Each number is 200 + 40 x the weight over its row's rms, rounded and kept within 0 to 999. Layers, rows and columns count from 0. The size before them is the row's rms in percent of the matrix's.

# up: layer 4 MLP up, 1024x256, rms 0.149, rows 826-850, columns 64-127
# down: layer 4 MLP down (transposed), 1024x256, rms 0.145, rows 826-849, columns 64-127
up826,086,214,110,229,214,169,180,213,209,208,210,229,276,164,178,185,209,206,166,200,164,194,209,190,196,208,223,267,186,204,222,229,156,186,259,139,193,203,244,220,141,167,237,116,185,191,184,124,142,181,240,247,215,190,262,203,203,173,215,182,163,206,234,195,192
down826,091,166,165,207,194,244,213,183,190,190,194,200,177,209,119,201,244,225,233,186,142,162,136,263,179,246,204,192,222,254,158,157,196,267,143,175,179,149,169,207,265,183,175,233,256,178,190,221,204,188,236,167,231,198,230,120,273,178,121,193,173,164,126,122,193
up827,090,113,154,181,213,210,183,229,177,210,220,255,165,207,154,244,228,135,170,137,213,125,160,202,131,237,240,199,166,167,181,171,248,197,207,246,156,123,205,235,176,232,162,205,144,216,154,212,254,194,309,231,170,220,208,161,219,188,277,239,150,204,211,198,156
down827,088,118,230,183,244,205,204,214,190,225,161,178,138,275,189,226,180,214,157,196,126,209,204,193,165,210,300,242,231,220,228,164,193,149,238,263,121,192,126,142,178,148,198,250,226,209,223,175,310,241,156,299,204,142,229,220,247,223,179,184,156,232,293,174,191
up828,097,145,173,195,210,161,172,198,217,193,175,179,283,178,219,219,172,255,162,187,233,221,175,269,217,173,215,264,218,170,278,144,195,82,237,201,187,206,222,176,162,167,139,99,223,193,166,226,225,214,169,195,219,233,161,239,205,191,170,193,159,194,136,230,151
down828,100,81,172,173,189,161,217,213,202,213,179,291,243,218,201,217,191,204,197,232,192,264,159,212,92,173,138,183,156,253,85,244,226,144,208,230,176,200,233,156,231,256,206,188,158,242,241,183,228,220,211,198,157,215,220,185,235,304,273,167,164,174,205,186,228
up829,078,212,184,219,269,224,212,241,199,264,100,208,209,205,239,201,189,228,175,152,217,139,294,218,164,237,189,269,186,227,240,181,209,153,208,177,227,251,229,253,175,115,238,210,222,228,241,215,174,248,199,190,189,352,193,262,315,150,294,159,137,225,204,197,167
down829,087,203,204,142,190,172,202,159,124,190,204,212,140,154,178,129,262,158,209,146,163,177,153,223,176,115,190,183,282,227,177,202,219,156,203,168,293,229,163,190,169,148,128,180,198,190,248,229,234,208,218,214,234,210,179,174,233,226,199,200,158,214,224,139,176
up830,101,213,279,191,159,207,211,168,159,286,192,227,304,198,158,234,212,243,155,258,169,221,210,192,245,225,232,145,191,192,162,137,207,216,130,235,200,268,161,201,217,219,216,216,92,125,215,177,137,152,177,168,247,142,239,219,225,150,195,132,197,217,223,176,153
down830,107,147,176,265,235,263,236,233,194,130,210,200,189,233,211,199,153,208,255,144,155,155,204,147,138,248,245,215,204,258,152,240,205,179,237,208,210,92,223,194,175,109,189,196,152,198,226,187,301,216,159,249,130,160,203,195,171,209,181,202,236,220,209,170,137
up831,093,190,280,141,177,209,199,222,216,245,210,234,192,217,207,246,147,96,166,130,180,231,208,217,217,223,155,157,202,191,219,128,193,218,157,211,159,163,280,224,207,111,250,150,186,233,242,248,193,141,231,148,211,139,255,153,210,185,217,225,190,177,249,220,178
down831,100,277,155,200,176,273,181,180,241,225,253,234,181,202,222,174,130,224,217,230,208,191,199,221,195,132,207,208,221,246,276,170,193,179,164,198,187,190,222,155,219,110,224,172,198,188,257,176,141,226,270,247,206,240,165,185,117,203,185,204,244,131,194,220,245
up832,096,263,281,183,191,189,246,165,250,210,174,166,250,259,223,155,180,217,173,221,208,169,251,167,201,184,166,217,222,219,164,208,224,248,145,184,210,232,234,170,240,256,138,160,218,194,149,203,233,239,135,204,235,206,118,162,220,128,232,140,221,246,168,242,246
down832,100,213,205,219,197,153,191,216,307,230,173,240,149,230,198,195,165,240,168,174,241,200,181,166,183,257,207,276,163,189,169,134,157,232,243,223,229,212,176,210,200,223,179,241,206,182,216,147,141,200,178,124,261,232,258,214,206,209,231,230,159,217,192,141,230
up833,101,166,207,243,226,236,234,158,196,222,237,199,149,162,250,192,214,243,190,201,204,161,192,249,171,250,217,143,134,219,170,202,239,141,234,252,164,168,230,244,164,190,192,226,129,218,216,245,167,202,266,172,148,241,245,276,234,249,127,195,245,210,223,199,218
down833,100,218,211,217,210,202,194,215,237,239,218,237,175,186,215,171,170,169,209,239,284,232,243,144,143,178,196,153,217,218,205,210,249,226,214,201,277,166,222,245,271,176,296,211,189,165,269,252,123,214,168,232,187,193,222,238,261,213,245,187,204,177,268,236,131
up834,096,216,246,265,272,195,254,204,215,216,200,205,275,216,224,161,208,159,188,238,221,161,137,140,158,170,175,266,214,197,239,124,200,135,181,201,225,178,171,217,242,217,231,263,172,247,188,194,229,147,175,205,250,232,221,155,174,155,231,126,175,223,289,195,230
down834,094,207,185,183,258,230,220,186,197,175,279,223,198,275,193,200,158,175,272,214,177,211,201,234,232,194,232,179,91,253,154,174,222,200,204,194,212,187,237,174,127,189,150,201,184,163,235,189,212,190,215,179,237,167,241,287,224,175,184,195,213,160,257,162,166
up835,108,230,211,142,135,190,176,138,166,112,260,224,246,244,177,231,185,185,277,161,225,193,174,189,129,177,233,198,211,125,209,221,272,328,150,238,265,230,207,209,163,147,210,209,234,121,227,198,199,232,192,226,247,208,113,185,182,194,129,259,230,171,195,218,214
down835,108,187,246,184,185,178,192,177,114,225,201,250,193,227,229,181,203,200,227,140,168,225,209,183,121,179,147,249,167,232,202,243,167,223,237,208,176,111,259,203,236,164,222,138,295,193,186,210,237,188,251,198,203,161,203,161,123,209,229,220,211,192,188,297,209
up836,092,180,217,199,208,213,154,164,255,247,190,207,209,220,164,206,288,262,234,192,192,101,255,205,212,185,250,197,243,181,247,256,189,231,214,202,191,206,204,152,126,177,236,170,227,134,167,259,267,191,156,216,190,154,246,145,116,228,268,193,244,166,206,256,154
down836,092,136,198,285,196,213,165,186,206,172,143,160,149,221,131,151,128,171,211,275,254,210,123,184,197,216,224,207,177,233,244,156,223,207,237,207,135,196,235,223,261,180,253,151,136,209,178,230,189,252,204,222,179,293,202,222,183,185,203,208,251,202,147,178,163
up837,104,222,184,182,187,172,243,132,219,184,182,179,198,183,170,151,162,214,210,250,183,151,211,204,163,241,163,264,236,249,213,205,173,293,281,210,182,168,136,185,215,183,139,227,167,171,265,190,221,199,203,180,186,121,189,257,182,156,182,212,266,173,245,211,127
down837,102,238,198,207,279,196,193,185,256,241,236,268,232,227,199,230,149,128,218,253,163,124,182,179,178,162,178,147,186,179,207,215,191,210,233,195,162,239,213,128,189,157,247,222,228,157,191,220,193,239,203,160,262,218,180,159,205,142,197,195,221,199,137,221,234
up838,091,220,235,169,203,206,234,174,225,186,285,253,212,143,257,152,151,186,259,148,211,224,163,168,186,147,214,155,175,169,277,193,234,230,172,187,149,270,320,130,193,256,213,172,242,210,227,259,173,224,132,190,177,199,173,226,223,171,282,218,171,173,179,216,232
down838,102,214,148,204,119,205,220,146,134,260,166,122,143,176,186,192,214,211,133,139,228,256,168,251,188,180,236,268,165,255,154,260,140,222,176,151,227,253,265,147,115,166,154,207,206,176,223,244,191,249,202,241,153,161,253,200,168,196,236,225,146,245,249,232,152
up839,102,154,179,189,216,248,120,123,235,125,181,231,240,162,170,215,204,213,210,158,239,191,207,143,219,250,220,173,193,239,117,190,161,228,136,154,150,232,155,237,172,148,201,199,175,199,210,204,243,185,230,196,228,257,292,186,283,231,192,216,176,134,180,191,184
down839,104,232,253,238,197,184,247,197,160,193,211,148,151,197,168,312,68,188,185,156,169,185,201,176,124,208,178,222,157,232,90,231,209,175,229,128,243,215,214,182,134,201,217,193,251,167,117,220,159,251,214,195,203,225,223,170,179,175,147,225,202,194,231,171,154
up840,094,225,139,285,217,188,210,193,171,249,200,198,165,215,142,245,149,172,205,137,123,143,238,159,214,181,127,226,236,162,222,192,226,162,220,213,301,153,217,186,178,247,173,273,246,173,179,219,175,309,200,177,205,175,182,187,242,233,134,213,183,264,152,201,234
down840,097,190,281,250,207,167,161,185,234,224,151,245,179,246,188,206,252,241,226,245,234,144,169,217,174,203,212,137,190,134,182,237,211,163,181,222,146,109,217,140,195,214,212,118,110,246,206,168,170,222,224,235,258,273,124,194,225,222,229,194,221,167,197,125,278
up841,095,154,163,195,235,249,242,243,179,186,242,245,235,207,154,258,214,163,242,182,144,164,178,146,166,187,216,184,239,186,141,181,249,251,185,222,150,214,252,154,207,254,177,261,227,187,292,151,157,167,145,165,198,230,195,207,217,127,249,259,181,185,152,204,214
down841,098,189,267,184,161,216,217,303,178,155,189,204,202,237,230,233,249,162,239,173,270,172,142,178,227,168,167,243,188,219,249,168,192,202,260,294,235,207,209,149,209,185,226,176,237,180,212,193,245,164,258,165,270,236,259,171,236,210,235,172,209,160,175,139,201
up842,103,127,185,150,189,178,261,247,218,214,207,235,169,170,178,251,157,253,200,115,228,204,239,211,223,217,192,266,159,211,149,198,253,224,197,169,185,243,139,248,126,148,194,161,253,138,218,223,259,188,219,218,266,230,203,215,184,181,218,139,157,209,187,222,175
down842,104,251,228,209,158,181,182,192,221,102,231,168,208,205,239,113,128,189,257,140,212,248,212,183,158,154,148,184,253,216,229,173,213,257,159,198,249,175,179,222,226,231,238,195,215,210,266,126,132,191,186,215,150,263,201,248,129,125,201,231,129,249,198,242,142
up843,098,206,176,237,173,226,186,190,246,197,169,149,180,260,222,275,140,119,212,185,201,190,167,175,231,321,128,176,212,209,187,191,224,262,154,243,210,141,179,172,192,231,186,287,223,287,229,263,170,238,150,148,220,147,175,129,215,215,270,169,127,216,200,231,134
down843,105,208,152,177,194,214,168,239,202,225,241,216,209,237,234,244,235,206,177,238,219,217,248,174,238,219,224,146,168,234,312,180,227,164,177,186,197,203,246,242,265,208,190,234,211,165,211,252,195,202,199,209,234,177,187,149,137,195,178,165,193,186,203,215,201
up844,089,219,173,224,207,255,199,205,162,214,181,187,244,214,220,150,191,190,254,207,206,159,169,241,183,152,181,180,252,208,155,241,113,200,294,193,185,186,174,245,208,131,131,200,148,178,253,242,214,184,164,186,168,256,122,177,150,199,184,258,252,160,188,189,187
down844,098,200,217,228,202,214,235,252,186,246,182,193,199,159,162,181,172,264,216,186,145,216,236,169,179,199,289,280,235,197,174,179,187,85,190,177,200,248,164,228,248,204,190,223,198,195,229,229,115,170,207,279,206,177,194,197,166,172,161,227,245,193,207,200,148
up845,109,172,177,210,243,258,154,175,230,224,231,255,233,241,148,265,195,188,176,203,247,175,200,189,245,157,208,254,204,198,187,185,162,248,176,225,218,195,216,181,226,190,216,252,193,230,225,244,144,182,294,219,196,253,156,251,191,127,207,212,267,224,274,233,162
down845,102,257,198,220,187,174,202,184,202,241,136,212,201,147,200,187,208,211,137,286,200,204,185,211,215,183,215,175,170,202,141,165,167,205,222,162,173,263,158,199,173,327,198,184,174,63,230,144,192,142,212,229,181,172,173,201,199,201,218,210,186,159,214,198,122
up846,096,165,192,165,216,183,170,214,134,243,291,154,144,234,137,135,237,145,203,283,220,190,225,178,143,200,216,222,242,207,259,191,157,166,173,133,93,202,223,188,179,204,170,212,179,198,213,158,161,191,114,215,174,178,297,248,269,174,195,178,276,185,227,175,228
down846,080,174,166,164,200,127,191,241,266,135,142,229,200,148,258,173,236,246,127,172,203,188,139,209,220,219,225,177,238,176,157,248,221,134,171,199,220,227,131,154,290,165,197,259,283,179,224,191,145,155,251,154,166,163,247,211,198,252,259,254,242,168,163,231,198
up847,100,184,124,230,162,186,167,186,243,157,193,282,155,185,179,179,160,148,218,238,239,273,176,251,207,156,168,227,185,232,190,181,174,198,247,175,238,292,188,178,145,215,176,168,209,205,185,154,198,180,222,248,275,196,210,177,232,266,180,262,240,310,280,166,265
down847,096,133,192,194,217,197,228,234,160,140,192,231,139,242,202,203,216,141,232,124,238,225,222,231,162,329,207,193,181,261,187,208,134,234,173,236,206,150,171,214,204,160,153,192,181,232,178,153,214,202,176,170,213,169,162,192,258,160,173,227,186,221,167,244,264
up848,094,176,204,158,118,243,114,229,180,187,208,158,230,256,211,236,192,254,211,233,218,226,180,151,144,187,195,134,237,256,229,188,182,188,193,216,209,166,208,163,200,238,247,195,202,122,242,234,251,167,163,167,222,205,182,251,217,323,190,220,288,276,168,167,138
down848,089,212,169,220,251,168,117,217,265,203,223,281,245,171,249,233,184,182,154,172,223,165,237,162,196,166,280,212,225,197,122,119,219,156,187,247,162,244,149,263,185,202,162,175,284,191,173,183,183,213,215,179,216,272,222,202,146,267,154,183,162,203,178,185,295
up849,106,177,253,160,185,195,233,157,219,157,196,183,274,286,117,168,251,166,207,199,180,142,157,171,120,143,138,193,203,197,281,118,162,228,194,305,146,199,217,185,244,180,225,120,219,163,245,251,204,155,246,226,239,195,208,240,185,195,196,167,208,223,167,208,169
down849,082,200,169,199,215,208,145,216,279,249,197,232,210,202,217,166,190,235,194,162,196,198,195,259,205,146,219,226,211,259,174,80,172,149,228,214,233,230,222,197,211,231,213,233,285,195,186,243,206,157,179,306,238,224,223,171,137,218,180,244,183,187,187,171,220
up850,091,178,200,222,190,250,274,177,253,111,123,146,145,216,216,188,238,174,253,211,262,189,191,202,159,139,168,165,127,150,255,201,300,202,184,212,219,223,223,141,250,216,212,233,206,153,191,192,241,244,130,173,178,222,222,213,189,189,216,176,167,189,192,174,205